Weights of a small GPT-style language model, trained from scratch on English Wikipedia.
Architecture: LayerNorm before each block, no biases in attention or MLP, tied embeddings.
Training: a variant of Adam for these matrices, 97M tokens, 5908 steps.
Each number is 500 + 50 x the weight over its row's rms, rounded and kept within 0 to 999. Layers, rows and columns count from 0. Numbers have three digits each. The size before them is the row's rms in percent of the matrix's.

# layer 2 attention query, 128x128, rms 0.0704, rows 0-99, columns 0-63
112:506443423433489536499474572588490486501530489521555586517534458526545416580522461389561533530565519492492558533499459503505488527468467482509537432544558554457356577494462518485509516521526514
104:457435568483506427523529492462492513572523491483561542473450457512547476527440476532465471595428481496522588444527561533434468531466507546404603471439455440572425489443504506558533400440511420
120:491520498506515446426542499415484593535360514552567511542470527540544568371483468586492484390565511386555490509444555519502583397479520528496463489544551581475561476578469489580534520486541448
095:479455506533498453553520485449498572523448477477493494537488452555510648490557493552423530488559512498505540366483458485514492455459464555474478654522493540569528424501580493443525526395488563
107:526498537565481527513573400514550432513415506498478398480390520456471531501505442600454472502467485468510413514497525535539536549499482477521421541443498470479619499486505577517564457543527555
130:475468539464492611508491530569511404401597507468493513452632558490506470549540535344566538534431467591429527539552477455510454560535491504537496461452487457511419563465512562430407503472461497
112:478542501500533482448537541465477478530400445524554544541441509536452512436448431588500484508516529449448478476449558557410528469432473476522503603469494524472541425494491543471481536440468408
142:478542560440480452543450474498505450535539479459480508473466399574448472612603484497507513531488395567501513424557523501503511601423495473514558529453534519556402526405471507413503497483472520
114:554516561544505343543559436481494453540408460430537508519439448609501486376491411520421458448544516404425464479482518578441536537480517546520576486553502570510512450541542598473529474433471421
125:558503499498582485536526400472434483578397472487485564416455499556494508509485518560559440487450476441471470472497520449420596562529509497549478540474487484512559559409453518485455440448520497
106:493631508498482505512465412429527532454443523528468490509454566538473528452474535557546449396553512478489415526466573476476591461490524477559432528459510498453636465556465458531542543541518529
105:474421523454478496535494552478536443531649398475517546504569505471515491529490450475503489620494412558414556451538522512506401539493391562474530565529507501480437540427510512405575453422462527
117:451506419451469532477481552522501468436532470462492395503545541489492527524594528361540506498531508604506499588564453411537377509537517445590474434523482497507442477518490462433466558550450526
104:488526470495449481495475463478490528530459544557448461521430502539528463494580486539474451423555513425528341538433515526545609538469548469600453487527578543431620492550488456480486476576631524
127:542499552587524466461519475462450588427383485489444437502455549540539548401431574533470515441546591444487504536452525537470500381531549580485500501523449475520558490552569475619482537464500473
117:464424471508499539472530513496477484552632519502497574487545495411547476508408460475456486496457441486485557483506495553507575471523453610417477496518548551438620607469463554577547449578578515
110:594551516485466455545447504508578466518503531456517459487465503548553500521576470480470462362474469476448467575502510553546444596394499464506478451471459582454504510481512508485582544618580565
109:477548487590493576464519522518569463472485444550497392524503534494461532450501478552474397443547504471457422599455496452555511489510528475568408515480514515412615452547441514491514512523502544
111:393463572456463560473494544549456434483587518529507397472447541492570551526581578559484496487441433509552493498529559447589420504489506529499448489497506535549516528426478490442484561553515525
117:477469580486480421491452541496489490463559557563380467517525534470502478454436470565421526480479500416439411476474488552507567469495518546476529473466500466472603550518509473532410528567566405
119:575612447456515517514502441462462478456397494484571557543500544499493595425518567359553520458485540568460479509497515421470453530471521395575450485450472533583481402471442530477468591539466514
131:456461563445530449483475431517496530547400546467487483482490471591543486439582540534461383384445443513461504522547547526498530514525516521491550457560420510522545511406450559520430508488491446
113:467493416430511509559434455537565451553556469440589550528545449540519525545516489445467500531480456532406595476526520426413420532471452462478480522471441578480456533462459509458556478413444509
107:560479509488466497530470505534555502412545515465512458549547519441443504437499480430440527490568544519456466562528456474557443441461523528431498495497453455459507425527571519537507533527459554
089:569485438457553472565416484526506494467554577544483472508538459500460427495447476467480520492510482495460518614524448503482466488534463389461526415480483482442475556523428469588433537514518472
137:475589439514440545489468564527528464464605465510574511506536542368468493597480507451516571545511537494548523533466442485554442513495468488503383513444567495479515479587542454489580490597487602
117:467557431519453584498487567506498482410547450550607458538494553420466539521512511453572525581588546488597501521421531441588426474504450385567446514491574477519505469582518434482549552549508595
125:563473521489463401518464566546504420505464454443479507462517447559487477557542512438491534552576553560478529437524498511504398595488513509449611469494478481536363504424515507435450531542485529
128:508566537503464482584460500577557483448567538455488443500514487472503521523552510404449496477485479616467476571559505501599387554444542489485508447443492490478424488482544504490546536587467558
129:499533437489425554481475537563548494416593488494525419569512520392480522565511499437505579517543529568541520567499457492610400484500521427475432501447506488471445434590505479501580520619496563
135:551490494509535424536589460429401548502328510521518515482484512570489510357451463493477519539559544396493462436433458509455603440513502483521549523556519494566486489550505495520476494430505443
111:535460589569491516467461586483568475501616497526363486473501447413493507597536508556516513589490467588481497467589468473562463492546519590427481556440498479494545478466522531480552474579482553
126:559463547436508378515512448435455515509371546497458537457444449601541507478506534541429517432510555408456440412449465539426596504446519547475550505578483522540504560480505502520421518467593478
129:533554555499499369503526414442511463538390536398567482501446443558512509453539502484448488413490494480454474479491525555471567571423525474489503457473453577547507485410494544509534502532525530
116:518550478512468572509451440557511493500484475492521470494462542546535558466617528471595488424494511492445469612515508410537492510485521425589429482496498545413503500566476497413535564559523608
120:496490448525420498485428516578564449408645489505524460539524533403445487548500496428556601534471537521478531535512472489637414526499527505487440442474513460445476470525508453475527515618509533
113:475479483519446546436453557565532489461614491550545482565540510411499482587468535411543612522476484580583516605534470511585347481524483457491456421417507448493483477518504541521515516584419473
142:485548565506434473506449453541608507453569526464543457554536449461474499489525533406456547479448497578519475564548484521587403480482542507456478418483475514516471427502515461538547558582427476
142:488484477494546514518550441437494509487525552464554566524567524448566567414385480478456496528430529450425547449478554536437521432506492522425496470481413498491584509515530521558545428515486422
117:587547439525505481530502545492503456461481452559451591472491501465402508507411406475492595580627620423482458464439468503405501527485459483466487541497524488418466516554527433443541488472515516
113:466530552518517498419526497504415519588426507470483556464410520535565422529531505642567472409378406456533493482523550543458489529456547524501520545511589543540517532501495537468465546516522467
124:506478522536579431530556464448424523570379515502411545466473502586519481435474488618523447467502508439465462426511521549429619473503494508515572497521529515506550558466501503521444486383528440
108:484508561534475555472458514501586477469472574472437534462478506367477384549474514505530535453402497535560413580486501511532451532536516520523402512455564443508574461466517570587426504539524507
100:469509570446504451511444418462525529587506507436527523483426490536525496543501504648482494424436469402574526424445518538472561560497531548488505513534549504540508468468449461516479498511525507
130:502482450611514560521524489512509555406496525529395493505472568445473547389410504478435508489490587457447435547471485499459562409560550538446442535474459492408625467609585448525505487545528499
111:398451423505489556477462593616609402488599449477516478447485449438472542616541562470485430578419437630554550490546519483552407578541538484521471505452453478578459559446524563457464457507516535
102:520542518530501527550537413501425588517461539479389533509469524532492549525537555552458564446540471469559479490429408514542590418486523507473456599473540530489504533578532400510532540542470518
103:579500516588525512496451418537567478566615476484397509493428487492408486530464496504481486599502500461404475490480453533417587557486528583403529570480512408442611537559512530476488491526408527
116:462514584465460496541502476488501476516494544522521421494411441578541492555589513598490549397461456452538424521422504487521526535477468508598423499474535557485538530473453472439497596540562565
122:447472455451503437610489540608445429505556457516442448488500428603483551547550500550452471536607445512466550431476466492532494495430465487522572549532550526501436570545547442380480512418472537
126:434515563387501470533481490485441481567534532497430475459458481585532534566501501600464498513530478457491532353467525489447515523471446533494576500525505521508492558439488504422501452473535445
118:436510431493594587466544443458447502522499450537478513467484559471479457516505558541564479570486470485545482448488528426428571489593479463583473588485506495547551552471458490485464470490475497
127:501522444524459543496466565544552477413585488470557480559543528396438502542513476398478564587543537582489512535531467442591396472501479484486474469491497459463466450528512473496572526586435545
119:450450558486544474472551446446451520572399506508468597484475501605556455461516508576536456496460456452527489465509534549438593494531473498512564470548502527541544560456449569542448442483518396
130:515561443497448590494466570552597485434657503481543473543555532419503485540460502421495563518503546519525521561465477503564427502480490484493450458471517452417470452584475468500565493579478566
133:492493369456508461578520433535532444451508518442557498517548458490387513506521514364442536569562540546526518467460429455448547536476456329536521433511473508495465513479473499544443512519445552
116:500608511535518487505483442481476594436385514515516418497433578513491520446515527465515494427481526482516448604499512449539463416504549416558503467461479513511522396585517473550465555491473488
117:547510412440494448505469562548549434461445482483533536500483462561500485534464501404470482522490516541471471497480552528365394582387511436479586442456411533522419473427553578453459476489560495
101:575493493516503487427444537569571524566505521527558582438466472528598420556461479518498492383365511370488514574486600540491479496528555543488578433529497471481440507445480579493473436541587437
136:498516545480396483487436569532574490478644532497561466552515465425502465530503477479479541507485469560500532553524490571617391484449554566420472437517499466468460451509496532513541527551471478
099:574436492505494490520476529495557544484530556457492516538553513480556528414471435448449514481516575481438506520520502507509434418454508561411476468476443558474504468567557505574582485542497505
118:567502446550496607475527486467489525497400468544511556501520584491536449443473424510566502488540540462505486594479538473484507398559504568500448489523480514407503452578470504552576517401501479
123:572509536466483362537465471528523436490479518497460576451484393531502521546480492497410576472483511503449474461485450575472503603438542456446575490430473479543435469467548552505452519558529433
112:468486557540503424537547407451481580576484585495410442494422500558532526486505537544401437461457506464429456420479499533498602419466558620518511493517497509458584543549574512528516471503549441
067:393565536480494531577418408499421506518540447488523431531546544524518628526555585493502488528425437481387540530548507450505531452549436465511505634457498555620615575471524475482520516531466465
091:614475542553519489489555433507445540405228523523503472461498445529467522408487491476449501524548511484490371483466420545460479453499576469589510508521446420521490444468508463535535448485468503
090:387558519452402496542403567507520488525745532471544544560530517408533524598495486546463570472414506535492586561457495487574480464458467540420489489522567539508497524486492496460524557558485468
084:411560519455502489520459526536429442562682452506560547548458566520587511489506473526609475504507512531508603523422507397482555483525390507425516501460525590484519654494451493489462529498547489
049:464573484577463468511510458421430461469485534479451464507424422548429456557481637453546532496575445390507469504555546517450555566517562555513490457513573532536416477477490459495457529522529532
108:654425586563502455451568501523475536445278528537468526446440444534493473422449513447454509492548511481500362458530486546467519497474559448571512527514451418523451360511531481569508490455484509
056:400441486471600524615440550531598527416541536459419473490567452450505416525467399559430468491496578428517554382492495458534542595550600544556588504560439488467512493423497503430549478537481473
061:460465462448423457474520644510506470491620537516578458528511534458581540498406456513599479515502572520561523528443496406577451423451499524347570425498583398337517533545451463467521473514533504
075:373528514530489514586475535476554430544641409429472433464496460543491443546592496521508449542506468536479574511535449400533466495558350495505451567508496628554527532441525496512506482505477536
110:645479526565555469433577449492519561419344541508438469511490475543481512482550526472468480512477535503498374508554490605474500537464578437601480451486447415493489394478516511557547438495532501
066:591446609509525497499573558516530608429327553524481510500547413482485421504531546457429479477513508481533427417501504595476496482469558452534499527502474414491499448529493512489558447438451518
071:617472500483496559484553475428575536491321484469476525423472406445422530531546496442488518528559496487480472469525567634456483495469602499569426439492441416489389421474526489560562458524477502
102:374553442445544475534461487442485430522668496497474557493545567501526540542495452537600507499521499478445595530484525374452531501541456510463517532519586618519509596447469515495493503509484528
071:572476483510702492488599425493481548460298503586495520480485494526499460443522465525505440512558593486523460469492470567406539470534568444610484482531463462505535504421474503525486464459477506
053:507460545462518539459534624497511538483422489491501503474472574540518406433502494455466468485498568476608493508432527507515549470519557507512435459483553461344561480538491579595478437458453462
076:455548518520481539519406538480469386533704422459515537485464563539540490531513505486524448579493507560516592585526505414502526468526346458402491527497495576553563610461482464551434546520519467
091:350530508491456491545468560541492449576723481487551445560532552494533494560551486546542461481439445542520610470511491403547512454506409553366495493501529598476524568571481481469495531522565474
079:352558476507534464526516496497434396608691500529540459552485515537476570494517511501519483543447460464430539541541486382533492429511460524482501541477593567567589643496454470443498515444465488
048:475572560474526482565466482446491518482575436558512459490551489470523426431513531381540467544435516418485522419599405517566514481504399481566525554415630475566523528536526572444487516436476595
072:431537441489497464529493507571512408558721470489524501464469536529488521496461446491541518500472529525493621498509464409499456542479398555473541492514556574493499546483480511553429506535497577
092:347556462456429520570430552513549522524689528464511487521537589433475502570517481514511484526406488518527607485500506479553427518474535571390467493487578517475590549534446478427482526525566468
112:641437485549585437420572448484460552438310551489452499490477469539446471431470504464502451488504546434538422497522468579476496458530577458551504519478460403521467433514551499547484452404499505
054:454498436559526540527485390461462610462408522443440561502534415504429410564552612432514529480584445417502453454535445564536503503493565644532460535495479498494504549468606502483470448455471492
088:342519455448416447591439587508489444524668519503524510588534523446491492555514526482519520454403505500508580477559541412554470455462496515347457502522587561499510613574518482407511480513507474
065:393562460440472414496461507516461434553663496476517462553461562548503589451516553497672508477562480494482578487526472449448517526495495514444509446543575619549554563504456436485474545488567505
112:420556455419500519572457518451443425581644448480538550521503559486510549543500479501596519497449502494467604497480557432465533478525434524429514488482570649528564629503468526427465497480526531
075:428584484479501515479430441471505423582717495501519462484498588569547486484491462532565534485526477499525559521492501448510484511518414549461515486449578578524544571501444460439423481492531506
091:385549481473405543469460519515523406550724505479515493537523534453518526528529497528527466465437549523477572532470502468517520510482464545393465507457550607482533578537435511459448520540518465
096:459526437466511482508491488465460408560575473490515518491484483487504499505511458515559517528524465458460547508523571403455531496557436442478522470490562604529516557376466520418502510508470543
072:593469573494477567431584450492486609499244555557431512478488475533459419536505578521454529469484522441521415507475515590464468524454618540543536463451504420463459413536477574552515555533498516
067:615437547491564413484532546452420491476325522549431552536487515452514505462448504452544496481548537463447518446494495488443480462548520399618503478497450501598460483511514548510485520428517485
063:542527550533455482452520556554457558429346514477477442486607467459628462484498589489408475551449534490485446500555440562524478473518532531508486562513524450463452474613601494470495534526454489
080:651501550502463527432552502481512533433259571540465491509467411542488487502527574507446465489511516516522362500501536604404508511501561457560486496513453390490453402511509523560548517505506490
064:451637512534488508494472458460427480505594463495523443465465503500520547416528546594520435482478458511478493551550492540515574443504423500369491632478507603562568516417556420523488479601556458
061:470473522587447520521485508471497364524503465444532457518480517598517445475464419540573509468532561562443493581449466525491563567473384510407552467445555519513580518523368367537450470520521431
063:434435420447499486553464461398565422536569561460484493499502482532432456456564478551542524460533521409523466457517536486532521566548516517486477466552517585462453547544451518501452494548538455